Weights of a small transformer language model: 10 layers, RMSNorm after each block.
Each number is 128 + 32 x the weight over its row's rms, rounded and kept within 0 to 255. Layers, rows and columns count from 0. Numbers have three digits each. The size before them is the row's rms in percent of the matrix's.

# v: layer 2 attention value, 256x256, rms 0.123, rows 237-255, columns 0-127
# o: layer 2 attention output (transposed), 256x256, rms 0.174, rows 237-255, columns 0-127
# gate: layer 2 MLP gate, 704x256, rms 0.141, rows 0-22, columns 0-127
# up: layer 2 MLP up, 704x256, rms 0.147, rows 0-21, columns 0-127
# down: layer 2 MLP down (transposed), 704x256, rms 0.0726, rows 0-21, columns 0-127
v237 110:146162180102165107054164103149160135091108107097113115139129117116097126085126121161096135151083137127087076117123153088128167127163134073102181169066135133124121138060101114134151167126152148122088125153192157154101105110120102164163150180215139085110109153104055156115138089129084134110143178139060136083110137146128159195148077103105149113133118127068138128143114143117139178142101
o237 101:108120121157063081136142105177162160132093114107133080104151209156080110156108161128218129137129111107089127138117095103145180114158117122125102109175109113137104199077094140154128129128160109120136154156147124108162167131127175137117166136070124057139129140172163106110109142125143153131103099147140148127178210181123141073144188144125154070128131129177184110150094119114111127119151
v238 100:189091107164116128126110080115127161129116168179147103121135132152116222075102104096100123112110151083093133115116167077085044148156172033108129071119131121159153129160142113166172144081202064155194140123138129151096111129222142135139133136130165145061112094143095084128092119139106133125092081150104105116103149149146117140131140127100106125128104091093107173110136169121101137174138
o238 103:130182146135173059097145158142153119163155170068090102132101159084106063136166115159139127162103166147061132140163131150109192109165140167139103156114112170147095131065133172108120124105100184069115125176106152152125120132099125123143150112156080096117122128079146216087192141126134119110138164062148163134122117160109136123156122140120137145114115105148141112133117138121098087110134
v239 099:155167165150173088115145075140206104159093129190127107112074138106111080120092181104175064128084122140137084070109190158101102079116115190143134107132132092105150129106145160126153150125098160146151157056104184073124121150135059158147151134161084161148093196095112148180164160180122106129071099076146178140220086123067171162148174133128141138074112126106119141148158162103137181154132
o239 099:105076128142112168111114152090134117138079171125124116183143131093138097139120133117092155115176146113151165187126148103117122095158171089147160139070137176177122169133085114128144150113123120068110123122154136165131163093189159155070138146098138114133134147148134171083072074181133126206171082172125116091106170146109082089117125156147156136143134133197148063117099165098164165157109
v240 106:068144096117151153079158121157095118085169149122115113157158113185121138119110135144108087198157073079135149142130093130173210133104084091092168140124144122095160137140120174157135087119178123124161109164140134118197157087110157170187115103073082098094189092097106101127183177162139121141132099114146195117127059035137185137159143146164081124096095164126086120100116168116182147174123
o240 104:128121142188168120160193134141111166102148148109187142029142145175100174144159126083167183115134180129144071130098121079094044097126148123156102121115131090176103137097121111167114102134093155112120124107130140128092130102179137101156168152190180130181086149123131124147082090133145183142147123103109070177135175165053108134135117123149176106156134149121123143118142125104084086084140
v241 097:139056101099118165172130087109079226147153110121131131136172116132089046147141112118081144100116119131096128181123121149107120140141130085199146187127126132072163166136071069121095089092136145110142174123108132151120148124183094151161094129186137158110055142095114177134124098152138097151137110111157144134116126138121114136161150177137095141136085175206099095143125110113156135119143
o241 095:099144117109098079148139140128087063189109084060147161131120133122082182151152118069133130131187127098137131104148020109125173119147073166137185121146081185116123105141122162113142133153095090089063113122156155127141052130171123124080162087103083073146221115156128121172133102154111159056119126111085122126113106137083126185164205106147135112093122099057109131123132085165073175204166
v242 100:156163129126086123102130184166093146090103084114104131159129070085077114127139132149114110098094103085117102106149101170135113154115143184086057095171116104124189119144084202145096152135078065130155150172086162144121142184130084157129167088099160186119123116119135100117140101161149080086064157123122127186192149112111110144120144117107090140127123168158139085122116099116173178124095
o242 097:111112160119106134174101086146159081138152136150124210173101202090183084165124128087106078072148127101165147119166141181104141149106095115168187150142134185188087146121109113187123157110134168081164055190147134140096129104134178135141084134150163080090152141108129153125089116075125086148208092088154092145163123118105083123134157160094120158182114142119124110170126120039110076121126
v243 105:077126129128154202132069114117082154168064144162148065144132086136113147088126117127143130115073149164104099112064133107160131102141147135086142172106152128173112084164129156194129087122095098103110146123172138130083084100155067129121120165135088073105174101086126154180142164113075176138174189166096106114124139121049153095106155120131120089123155101079175081081117127109190145070098
o243 106:084197118107156133132125137105142093152111164095153193185158165148138136144061099158121133134188124095148176136151150102069131166167101168177125112135112090130136111133133050102145168136171154161113185118079087056126187118159148101160113134132117173148102161155098104096128166121134140140052111177104132156070163150097155078093088120155131107109123170098158127123144172128076184136116
v244 106:107093144178108123083113215181122133166109122088097187128090128144061180148126148106153147128080197161132058156101145153120084110090109161135126053184180106111159129111184135099082141116035100120143108185183152111113135137138075105115113159163160109079121142093131136119136126103132163122118086123169080151113090045206165167139119096182138107160128158100152121129103137155160141070081
o244 105:177185119111118122183148097066091137153142126116121089185152123115184085163170108165122062103122090101161183140196104136159117151104132112108105167058110101171091121063107122193113182109148096109155070084085113144120092117142090185130136106035158175163128090128070171095158090143127086143134089158098166173178141139079170107132145139091104173131146074144119145085131133156138037137113
v245 106:132140087122188140157116043120208104091170207174098122160167159074185168125101094127103092152123136114157161136101155137129132101127174147104121122158135183105133124086115134131091125124151140116085160121109143103077178080140104139103145130144187119153180130141120150083083105129152131116099130175105124062115099092124133087148140076096087126092205098113150132154094094133128150191204
o245 107:144096128155097081109158164146156158164130115102152098156068109114131136137086159091099151145116165138058106123132090156169110108156099085117093132094199094141160105202066117123086059125180158100112132108173161129117116139095105180170126090144146115147089186137104184101136150183086115164163101127173123084139120176076120146104107098143193148167106112216149193122156137129127110111077
v246 103:146113095153133119146159195082127145104108116118146145126135125100092114162118089191152069099123122120099137118070107153065136162107145050084165155144056108144103105108095096111148173122110067098116127142132108114080176119158132110123166191121116053099097112172091176168145115163185083130044097174140131148128131158168143051173233101064112121132151120111112107145164102179112145152142
o246 099:129150154173129199118115164137133131098146129128109122137167118149136100143130130096149110229156159128134130154148102112162126106118138180140167135134126153148154088123127141131208110125092130180147132131139113124168106117103145161126075027174131186117149132127113124134194105097154125104212146116132117132116149115119145115130075130148155166202105130126178168092151102084084124085133
v247 104:123128148106186175158125145108126187184119151096109102108149136108132149159129136158138145165162141162051190148167103141147147145172120064089166121088061108120152113087162124116158147179152131143068108092150128122123138169139114128175144068164121139119208192064101136119179167082087065143161144092091064155142140102079105112148132127077126163117115146083127121087157170136105112173129
o247 104:181115121145160125131138131203164170110173178089148120166097124084088131084111169140112125116128135077184108122155149106113164110138100103169088151149166154113089189129046134121093116110078082097145116152106132089128109064130174128138069158095123124168133153153101157167155199151121098108177141114116130140053130183111147154202181063151112076090107131114141125129125155129162174077138
v248 097:134170208067129142127108116109119138097140093085107155147117144085139140176130124151128148089144047085117116058144135151145139105137179121117119137121099130062181112094154144122143133076150150107121123056096102110098144156133129182183116118080163122139094118091132105188156083147122144120074103158090132217146096163120072069112143170095143131131126198073125161140149136152135091119036
o248 097:137107078099130122059141132146158150164167050154096168106147149126140098170112125047128140178146158142169117142109166062125177180107095134182185135120130097169107179136164091118097093065131098199111121187180126141121152162131100126128147181175134153083200103122146065118154151130108120131057100120188188055089153077086154112145129091077094147184136122145160132088134104110171148159153
v249 101:116129135175102125100157139184112136180194124098177107130158118163136219086122109093133109114165098159117143175090177092139119101153128118123069128192132103103072149145131128137167105170093145210169105134159065143139107194125158115127202094121092099107118126151089165086174093180140192129164149150145150084119097134149126167125157154112078141152163074186111114142160117142102076130138
o249 104:137063171115158105077114104118088119086167157092184152103148061109077053169152111194173197105151135190091135076134083107113139107105098195151136149090085204155140037081176183112119125110154102112105102121124147136068140131115106132097116111132156123150160083075130125133132159100128103165178152114154084143190160113133119102081139111148123104169102186109146107165131086171091169129130
v250 110:113148152109112060130153082134153173097151113145115151103090159124119090095162101142150085090146107066195155139136100080065116099084132106075155158154171135119144135091133154143120142158049102177081097083177094115178165128104124104072043147147106114152112082078140121141141091103140103088110134093195148147136129105106150155064159077108145128162099132138153114140127063116143115116117
o250 104:158064147163148196193172135105115069135146116134101100127093087127084155174100139097102148125048182104095135096165180153152170152144130135143096152138094118129142096122176056173166150115206095096127103208131117167111121098131128192146151103144185075126104139145110130169139148096111157128143136134098131142098160145158184115148150131119113109106130124177078108133088150120101144115127
v251 100:119096106121124128050113143118118129157076075127158138130087128168102067120143107065103134117129151156080144038145103136071116139095117163129117114076082104121134127151139137121109114160112088140103140156128135117100151120116149130094134090124176133124162150119059089141105120112067135145153173156149176157087162179156139113138135127094091111162129146155108176092158125115133168170066
o251 096:098118117169112147165125201123151147105172154114144069143124183123104165131107217155105103095151076086121151156116095108160096167083192114105172145142122101117111110074080127100149132093085112113152183087066099096151137091172096069108130234141123107140184117125152165147170140121129176164075151109163115102142080106147111186123157137108138143094103162127113086119082113101086122143148
v252 101:139183181122119189119139091108138089070146165052138122117168089180052114124081166166093119156124112192119075153107164106130115131142082170090182116140116124142133087122123102123104109126152119197103095141137097141157119105124146097081176121147107147174073109116138129119077097072177145080165168105131115166139137149107112093127097077096105102079087202125145148187169157090131159122145
o252 099:110138137141139170081125072129123155103080107137119129140063139133138163110126116067180093078096118105136109087095043142116108119066185152204063178116087153177144198149124134090189115148128123122143139167121127148114133129106152100052115099078185086126133196122205145092128166089091110111144142128124132138117092134120181128130156150161122141136167106113137147091179098142137117042106
v253 106:152159115161103156149082160050133132144113183109063165183157122178100120117162150079167064148132168137106127076124122124140107154136153087120120107095137171152162148043151145134156159098137122145163128139177169094147188113153098129161170109129142179177171196144118124104120123113149118190177129170107142150162134107118117076148114139141201138076123131148087076153093086058160073103095
o253 104:143123126120111142127080174124096113085143081144131105091123132108130163165090059172150086097162141144142135118093089170104122087128139121147124100129123081167103136138126106096135143105188121094075140108085068151119109095131089152089143108157112034133150146178086178170128081132093112096116127137104102058140074161149133088161147099155106102122070138111162149090121176193174163115165
v254 103:132105113158185114165137109175157123140105116114107074130145071130101159180138100118079152156102193140155195129202090117157096152127117123152142136118060167135174106111179143161094132175128108088114138108124124123144144114156085106150160106108164080113175153143116143121160087166100146147166156165075133127076089112090137088127124152087179106123121158123180099106097155075154109099124
o254 101:066156174135115178151127140145134130148174109119117112095125197153145088121131159191160102114102115112133108149112120177123156158157071079106115111141170134161036139173129178137128145154095076168095119190101151118087060135121095128061100139143104155184102090149141143169099187086103136132160079189159107137155119143161056128104099095167130128117081154072105131100112151153081118136069
v255 103:177127108161136100140148094080144150133126084110184128177120089160168179148107118123127132121117183088050171143148104119096143152162074107123138126143111122177142141113133090110081162156141122147177137177123116165123183149139104140196103109082124095192167060122136167078115106146100190158106162178164148088101164129097165105086169144182080085112137105044116163116100108133076119175149
o255 105:082158128100146132100118144134187110163129112134088103137106149150097105179063203165080091097097143081166110128121079199125125182162171132167076106140148102107155124160103195216124083121150187168139123080147099093120115152146093110121131099102089136102125146152096095141136102144098132085119146119088117093166094110157076067140088096063182109104083142155098105118091140111105111124134
gate0 100:147141061162117197154154116140137157168126146093143128133125113140137131146170148123161158078020122129131130092113148122127156129121150121147149071104071120106082118056108104090158103133122149141167175104131113115103134072178203170101105099153170143137081155113076123050102124088091111101137170154162109155102104126139145124071159128128103155146142127090091146088082168119090133094190
up0 102:064114133108108122137134104129102094153150103119161066090170110141153189128148144101079108112155150088126155140167163131151065149171135148153142107090147060132118148115129105139175120167125066193115122124121114125216132119181124116082158098148160130114114184144137142136156100097091074102053086151075085133151122147093133160127100131084156143119158075120084126150106183150140209091151
down0 097:090100155199099156126133141123150124129154104106122099101136165131201116104109153118161135164135178154129120148091148125211198121104129145161075074160152116170117191085135115129090144162108151156147145172136121112106107102170102111138118138117142114121131134146066102076069162123176156073132174190144121124106107153148166125108115109124148188125213113107123147179106120164089146139044
gate1 114:107124166188154177106103084102160170110149093133178117127120097112153045099108095129134143111098083116149128174110076122145145122183150106122145180132168135104139175106127071048111125135084155156094076133110164116144116131156095117147110192109185131127108088137135189183161142057175146181085121128143147158098134127110142134139134127077102137131156151128072094140123133164134136116167
up1 124:166154124094094101140147170162089063146102164137060140113166155119121199208154157119133128131121135160127117094134161131106103103108077178107127090115134135153140087130144142182158143111174125099151186107128097135093138137130152092105114153182053156146160182128103100052113117208131133081151138143106147117157148149155094096104105121193169130159097131151156154125154107062099132145108
down1 101:138085137122131113141144116145116140124175156148211152153131148117145060124148090141127079130143140086122108113153135119132036102121125120158099086125160163068153102130131142170172116135115119105156146091071182101060082132181107134176113091221161110056162112151182170158092125174086165126119138115167106121083145138139159121092162142109113106155102110185114129158188119115147107146108
gate2 093:065107145128067116062157146156155090112129126137191117102132178101076117127113170074108179095150169137092163106099096170142130138122103121111117166138167058099190126162085124090138093120114184141162089117099111095134144140072151130192142118120128123117153173094097129141166117069144131133119147128166100094132077163144104120129129104186114103157120129185136123155192113129093096118074
up2 087:090160144176047123090154143118117093141151116124167104110152171110098108129133165084118156114183135150182186121136149124100172124117126111116103104136142032101180118148093143087121136155137171099168102118125090081121113114039172125164158135107166097133129125075087124126126142092205141093128145157193066129135081177129114082137091131189121132144130126126151115185143113131114133131051
down2 095:127124125138080125117145140141131176119153133124091143142077053161126065173121142161125112104089094105146090113086168139111130142141195161171166047112160146118095127077153131132134105093074114133111177124128146152116089130152138146084170130100153123103074136214165090115111169197156107116054066161083134117138154117086159141083136131076160118163156160070112089083081142081142165172168
gate3 100:066125130087106132149085159134126127130170184148084090166129150181082108097120126143116171161119131121102116141150098210138210112159129148080100125170139075086161128136164165097156133090117073146139155139138160121189136080167100127139098119138176171120124153143105145133102110135122055110127086098136093144088120143113143107117168138125116123086165128142104061185180208111098063150159
up3 103:177165130130167097101133125117137155147120111073077127143111117087165084172101111160085183119095172145119104145134147124087080132131107141150140138155177131142117102107098099129201106104082166115104137104179115067208117173133089103168128126100189077127090146115142168117182161122121183128144130132152141097117128104161160081105097158118149154161132122155117143097102074235144082127111
down3 103:112129147116104179116129140133119069125111114108203088099172156181189132098134140079133181084136127057103125133097147148141155113187110122092075163122145114112113159170098139183120140071179103108111103144083112179162137122107127142089145092159125134105091163155101129090100166201135149111160135068086102081148104195071170105141200109141113071095136127101146136139141163093052113119131
gate4 105:155173153109184071164109148114190147100159151154139134085157165156121137110152190140151149103122127080136124154108127148129129110182059034093120123123110168154174105154121152139162084154118166166176182079097137108127158149145096131144128078099187140091177102098131131122148132150176153105116173144123158178163074101122128121174119129122118108121118163097106163123050085099159195116162
up4 111:179146153110124185122125116133120123134148140133073150162114153197190146144196080126195085141065090105150089077201111105084113176171160068106103109105089131146111119155112133108131073146126156153125106172069102135154112160116097082192185175123127081168065205070137084145175124103167174088099084122075112147125138139116119121131128102139104107066089085128128134054087147204129177103102
down4 099:121125115145150126113196127129164179116199142131230120113122112158115117114153122124181057159130171140107118097159054127109193139154125147059148204156118124129127098141149118152096096144112101148132173121088124132190108109098131137103131139056155110139145115152096110098144113114153140093101129130123100130105113119136244179122084127118151151119151144093099108181093120104081201130119
gate5 100:093157111139117140127063143189161136206069125078139104077159157130171104158031144202135128188173172100152116093113106142136104112130111067141194113068153144146120111122092139135092046097122149118112135112125056132127127061089133103094089123125145146131161101137117157131163157116144127023138127119112119105140138190073096129163134125124108125087080153150140151132044132128085128098159
up5 096:110118137161186110118105140086109124077091144184078076166143133125152149077116105177168143144123143100152115163128155164087128113107136143085095174147089110112113123147174174133110164140121050157155093092205109157118113124127121122066109150149136108157108228130172130115077093120100073194095071128119146083154191118123147097062115097125130121086204114150144119112171131121140209208077
down5 099:156161118149130094143118165125138112172094098100206173156102102107159160144109103140175151139142130098085177057131120090142148072159119127133136105181089159145158147167096108119125101117151145135072132148086084084070152079078127128176104204141169210116157073112075120115123155161165128112122138117086102124118075156127152149152120148133120037125083119117130159150096097148162044068156
gate6 103:152195066107085182105174111142156185112122099097170177115121144142139119139144141140100144048073121108107126058169129123136147156151143105165060121126138137107182099117142120102110147141122063107137135127121179131161140130077099084103124123094092114121140067078172125118144147152117147113160145128162096124102175107164085103133119151152148103091113122128150092121152111136134124205166
up6 101:156169109102085162126086120156130158142126126117226153164159110111175147121088056155122105103138155145104137094123138160089122137188078121125127174098108144134116153129142171124131148118065119147098030154147147123147148121172147172108108166124140044079060070111137157104143193106162154072151142112149084166104176154099188143171146085120076114138150136122170175141112076128142125098128
down6 096:090121109163127079127164145142093133129088129134046126118125149087097139143154092101115188146107093120133073181176126089145142131097138150107135075148148152132130103111087070108163131131136136101134197117153120180118051133086121147104142093103175144117158149141087143192139049148085166163139140132096145120157134103115125131105120132178185072127123155179123084147147202114137150103132
gate7 094:109155106149140190070140144096104113163092179147083109098111083127139152144170122083091183104146114081178095158098120161139091045076145147160090050102119104132172150114107096116085112132162063147147183091157125152147113064179104088148154157172110108118137152148128209157093098130092078141171145163134114152110103166153141114096118087155156146096146176143074108118175049160178183166136
up7 089:069145135126193066098082151118107083082120156049120154151156103154117161139147134068152186112072125090107161102108089189087149072145145096207111130067120147123117191049158159129125153148111103092143148114128137160095132075161104127157119103169035135093124128146089192119150086146164116107163139086168064133127145130110174129116080066127177101111151143145113084102096116122207116127110
down7 097:189102108113159079158078209104205179116061168124158100095174151104104148137089131109101093157133080164137069129212146092134127116139145182133105163104084149114108126070080083157186081124136129078102120108168144135121132114203142093193118153095141120154124110138130087065135136103115127138156107129088092142080136123102124177154112163095191228135120113123129135174163133135125110052093
gate8 095:094128143131127134101128096153139111180115133148175141115057192117135160104113125189152111092164153134139103135079117203158066115133110097107078145143163114037082083122122091071120125201126160124089096164162132102120162143138134186118087146140193109155097091223091184107106164134139146148051140100117134118139181185078082124113149144095127136108129116071125195114080099081071123147166
up8 095:110094169146158129143118147133127103182106121133122217130139158124119142149112126122065084087156149106121113163094075143110113137069098146152100138112136086155060119131141149140081165164156179136152149152140146121106150127032084142105044176155169127115089113155131183095129160144094188158134100146149125132165181142116122162119158182154112136166135168114101209129127115111087095141159
down8 097:142120142174142143114139116149105100096166130080100090086125054178091154184159138115065126145093068132090109112144179123193105153194158158116146115132105171148136142180147113146110134117161085098129112128135108097125152125115162143126100140071125120057134136054122098157139103120137145152164126100114120107131055122140181161178135054095140093151171121121167080163123102145205120101115
gate9 094:151102088053144162105151127121083067142118117140066079126122103148111090144135169119181174125133119099145149093145128162107167110164136108149058093090128092172141146154097205188082090092173163113054108096157113100134139130116128138146170131145124174144106130097196125161106139122150102105134131130156138114125143116151175158154150119107121186111143102090166116140177124087139154131121
up9 097:106126120117132201113061123111124054151118125140172180067130121155149106137125121131134094126113128193096141132054090072085153133110168151111088105132158190095168088132134117131057102154103087087126126132109193124144127191166159159122158127118158173117086147094154166175147118113138131148104071113162117103129112139154045174167143103106139095132125180138113137125128080192174121129153
down9 090:139134106106161116155141145108184198093108086123073068098132116095130142143118117123099173137158107086130105150219177170144120161148193081125190144121085102175150116097154172095110091161095166149121163133143145152121163106098134149100114173107108109179105123118100128117077117144119131088088129138103111135131177106082160135117128123085114128158141135116135092182156109056073172155122
gate10 100:118057070068135077104102095114096164105140140130139128135113169135091140124141166115123184161132151122095139146165143120140150091109122128149149137134156106113135102156118081108138041127112067122122142168123112136165094105127177151121099131133129133104117151189064127071126138110113149042126144117155157161144152157112097142090101106097129046115113107109175168104047171085134123151143
up10 090:152163183167086129115151160147154085167097125134131091116144051134120135122086112145141067088058084137160133151125164144116136131129135120103101123121102144136099121141117184136069165083146145169142153114125167088141159113102067124124180144161170115108130122088222120160143093123172104215191092091133086122112106120164153119165142137142159203153143151166065100127173112150137115117129
down10 099:130121091122106063101119154130036134108122053159131138108086131135089149103073106136103192155159196037145128163156084101169144095130140141140130074119121176097148137127119097130116135126100106104087104106153075181172137074072136149114159112132147161084157090195075178109081129117143100150194149130166119145119121103172091124124148088056118068135110155112162135140056119167118106139097
gate11 099:153069126119101120111101114066114088099126126089089092135098139155122136151161094056102126115174080143139125133079078118180144122157091117215132094094135127135146150165147122107179162087140112168165161136104097139148198141138150123100130103114065167138170129135134116152151102128148133180145128113106159192097156131158140101127131085113153072081067130180142124122082160135134126141152
up11 094:160098161138084156143127154079121130099112165135100112088139196103120083138144151068117123154124145104124167135087063135169123142095085100134149107107106126161136131135153088085195125129106100180153156120081131156139189168102129085075165132125113194109170149100140129109157142121134117122148132123104131190135192104135149108125081132151152078184049149160169163132050163135142139099169
down11 105:192132098081133067116144107083156074164135087123221093089126103143173128080135150193089106093101168108195107100147167127081151114161142137143105105105124150102178179126080188115102119129143107069117134032156115112106035102119166131116188117168192094119114099107134144128080101164127117053150081144123158190139143125088092090125162109120067145115157128141090097144160076146140142096089
gate12 105:130122121112123081126134150177108168158142117166134176126161087114121116168120105183115182126094153118126124104086128172156162143121117079157151106169108132146168182100164090193174192131190195056118110079154107100164157123151111106199143104087087105140154187078085128108119159140161130123116136139120140143113111076150159160153090136073150100128133158101081140156149092170093162143108
up12 101:153232104164155193116130167190121091134139177142133115173115118103156146115081134114097149119088116107100133134147118124061168114100184089080096124155137137123098163171130041109044118164144118161132074061164095123159130104131180087153109156109101119189138141124154142156107140133121120077078076104092128182156120165134073164131133076132190136100136098138117147180141096140156125123110
down12 097:111113117092149139167102109141078133086103134097089088105162182087150151142132110105101135140156086128164154157154118111088092114137128109062176096170156081149088078089137099113150083090142146135126167151107137179019074151118148099117161125149176156072154134116125159121143095122203140101129128167178153113085085173160154113093109126148062144120120133173152146087206128127133136151152
gate13 103:129137051156160128089105153140158127176112089124131169134163139105166086115135138136151084151201084154113107118108125129104104148143182185065138122149139196140092087106105130107146172134104122069069117118146142164123092110094137136144187077128139148154135137121099107060171117168124078136118160172174135119107132129060158143127124112144142153108098126120141135183104134199137087156105
up13 102:097146140146117100180181123121140113081114076103188142085111155085141140118171132090105153102171117115136135167144147101142103089119128124081146163124105140098093138195153148064121148144123168157133104168114119186134096102118165155201189127133143143118167104151084114123116096153157085127111148091142143125167179129088154088115213148079154132153117152129127072087103137132178105146139
down13 100:087155147106098167071111108167121149107122152090122152150148086165143138133135112205122108109146154103136182122119119173117158136120166175136093117065111153065154109065144156137140115134117142160127156115089117070166141162151119101155171146067110132094097099136156103146115116066203097143122127119109167151072146171158125191138136171058084129129121117102134168105124127113044193131080
gate14 104:137099134153067160140126142204186095114098082129169118097155098146156164097160144135130153135145149143135103080135114153160164104105104151181158123160089170116092081117123133115140115130113096126177111102095099137173102064122119123156111070158088189140110083089181158071205143177098110075065182135125117142143167151073130147119147116153135129101154129089113131068134157117086127067096
up14 108:136129155182168089135151118064134134136138173098097168093097126072167083165081116107112156115132118067092172115132184106131054103143129146078130132094143143105128144075122135152108120149118100176138185176165141137035114168160198115099127169086096114117119177143096082190145137145129123167119063142129092161135111124147118143143116128073150119155093131127133109141136097119151094174132
down14 097:167097085169134155143112116100160158142137090143070092126150120139125164127111122126138094160162162164160118160084051142144090104100147112128182065106132143051091086166126162097105122133117137138055060108129092150220088146086127161127077091168173123140138138059151139123145154090075142090108136161149174096126164085127200152149125116150073102130164099102111071140115117207177160068163
gate15 103:065112093175120123155126165170122126124149084152114157169132096143085098187197133152135135123155161201153116149085112096163141144144118117103115138142078098114122195109104090125153122117123156130110145095108147144204127149145100101138165140160034120097114158098122102138150166113164164112113193122097170171114176134199147092159178044082158143138110133160165114107181095105126126153123
up15 107:185112124123154174134135143123130149135138165138159126110108172143190183121129209105137104098077087088102140142132104097134099123135129158180102118152194109085135113124207139117185160154111141190129063178088120145086116116132141113148116148088076186110137137096138129141086152078109109179130121118074118164072114137099122138105150139137105073152094074123135188181115131208096158197115
down15 107:132112183155192143171187199098103135119131144065124090141181072142098057125172080096128092167185140143162110088109171127172174107102078116117065172103148129130151083110120120163115053124131122137131145071110116117145071139121111139104110173191167099189126092154113123107148154072155148124115149173109177089112163111130175121186102094105125118105178108181173048087124178095096132105141
gate16 100:174129110084138141142127086161105150109093123127094186171106049132132085125143148126155183178154107072158068079111141146137166096112133095133119119109090179129125141200100134184162112122139172123119096090114076126132162122150103142146169144153128135113121147148074127078037163138125102156143142096088116153151092057123150142094172092113143132155103119182112088145132165092130086130051
up16 100:085138138146120125157105078087143069119153143143148090119106149147087167072095114154135116158083138108134134141157099178095113139088074083066167142094101142107107120157124149127141074099130125155075110135116105120197171113075117167157145129079154167128102141099128142137148187132139117027092123104119141153166112222135089090119153073150167109121206076138135152141148145131151109189111
down16 098:138135129126124093111119189084144126103167121128107149150105128191116145132105076062106125162149069089157087110121138142127135147117150118121094139099164107163121126090124075174101204062126096086111086062098146092061038165136146094072158183155148104146137095194144104156113123137065125174130134134084111154105113096082112155129131175131089125113076155121132139114099143075100146111158
gate17 098:167127090141133154104133046144189139090194083168156122092092106196148125112133166094074102131082082173146103168081079101114092110164132100147131119131174170088140074054126115105107113146135070135103099125150128091115103160142200147158166118080083157113133148096083106123141101121087136119123199152173154141155105115117111138104113135125127107097124116152102073235112166190102110107165
up17 102:179151057113114091085147131141122121200143132106048056148126160137129153128133144147103146109111115143151118114091077095094153128125126149097115153099150117129108140040175131161097158139144140120140112164127145168118114156078128078103179079115033059161150176122078104136091171095163080124161110086112111172105185134169069131144122153112106115105059135120158131152197138122163099113135
down17 095:093091228145110147146097175122149168086137089147188153146132115134121162157122088144137074099121137127130096110112189201106160124115082094173124081146156096161183120184111107152169103120140127115159160102077108121175160122151110140152162172137200179097099040123190170133163133168074102162144096151140145122141084125117120095139139131105130136140180103149156154068142155105161110131111
gate18 096:059174163146136112105110162070153096119113146103132107143180176114107122153125173109094117145153153127127121116136188093107129141146144102105213144101094150164150101139138156159119085127162150191087190140130117073134136095163123080153160125118073127071091085158164110162109043149166174129153084113128083122152132104176086103146136116100094143157125119143102146078129083184156161104115
up18 094:170123138129098132114184109140150156185120142113113123102100088109193119109110117139131117119173107105177108162177077140152137126108127146129051110123143133112067140096129089105147141124155181070180078127108126146117087115134055201113090109168165152162156176133110179038197189077104117195075162066147128172108134208087136181144103171140162056115129118133116138145138142100119127060146
down18 097:146118108153102098136066110153157126113066141141127137117105184142158099085132161113135149120135148171157125093136134064135129079124135111100167109131118145192167094182128192122114133103080159087070161104121136129083171081157080151132105158094120095107044105117177135186089063137100119138127112146140044106151123097128135077090107127092101175151101118138105127114178061135120152091120
gate19 103:155163117079114175169162146119177159150148093107160167121168096149033110102084103168127222179139168171124089090110119170160139090075201116138165130138160119125131161158159170149134129136136136113094098182146124110136104133176142131157093111201189095155071113138093124171073113112158153155027083115100107128083140106125076170118117150122171086124076156116147193097177138133137157109161
up19 091:099090177154090148151118118132108148056129155103139100122126128086149172138166134109130079149156142066139144129111148101120082153135094133087078128153103185130093126095115054108148179131124078123130141150127129146123128125104097139124033159082106103137150137161167103120106088141114097145182103188154131051131128140173166144112165111143094169110151078148080075143096178103134129118118
down19 095:127074065110126173159122133094134159143076090172120123121133102148153124098115136128117152114104122143133165072148114124181171129135130112197216165125144153110160113109120164143101070134095142093140136140110167120133084154126116147089128109165208099113088089080156162177116120131166064131152109061067114140094144161124098138135118083085164098125037094072160185061100140124138110128124
gate20 103:159142144087119133154153148109119098147134157177116095110114166123123213116127154158116054128162191093179114138131113180142061120075144114130122103131069069180073130137098106130071102160159138142096140118101134162146091106185155101071125142134119117104136164089159226134126117130116189081055123130161127117080119171096113121138161051137064156112118134101142186141136104156123191160118
up20 105:095151095119153032143133098106151066119129112119145117101166144114128137120091135121119074098136142176124169099077181145130166147123125114120106119129092117164119075150087111124104119127154113092137146088111128116076150095115112089163137147172121165141124149124167255146096141088124123188049122099091124159163087149124117098109151103147126137126113185076172171144116150193108122115156
down20 103:111110162126134220119152118130051184138151148075105104084149131148131158073143134189167077121112096110141109105129116158082118143140100162099153152135146160076155144132173165118086210132078096125108086120127130122126126113151086121086117104113142074104166150204104068148128089138103139173083157171119098121107104147150211177167131170100113103133153174169091138115110108076078147127166
gate21 105:176120087099129124111157140095134119127152108145103115129136144129198097110132153058124100103126127159148114138151091091126089107153130124180130123127106113130103123042148104049113166134119142132108163125116143066120132091147064109081131158153086114116152163119129045106138092154124117061213100161100152129135110118126171193142156117112143151117086154107091164132165122163148130189131
up21 102:111138120091151091142106126105166117104136154118161074088110124051163146109151167181143103136115114148135177111089149098126066149142152116072119117077096068106088155141170121144053130129093120181142074104146072104180112062120086142087151075077165170121128098155046147134129129154152114129132109155134173159146140101154168139115101145089149134102167172100147188097130119138066162077169
down21 103:175147099093086113147087097119092146116128128091107165104154194191124132178118148113109089147142123190145069129107090147138126156163147074207112140131125150156099131128135115094163108173160138092119183115127136073142145169151152131146148201156131073102053123103179092078110102113100091107147117162118105081167106113149123124128151168105104126117109149118131102144141137156176138167095
gate22 095:083110140089127167071165147131129132158159111093078165144089148108113061111110065135153117165086167168112102145098138156165122113158101092166134126157159208117157110136137115041137142130144177072121152095148151166106117147147111149130125157127110089098145098116118132144190126143091112096158112059149128148123159115171093108180076143089090114074101095115185121209133154138138217147195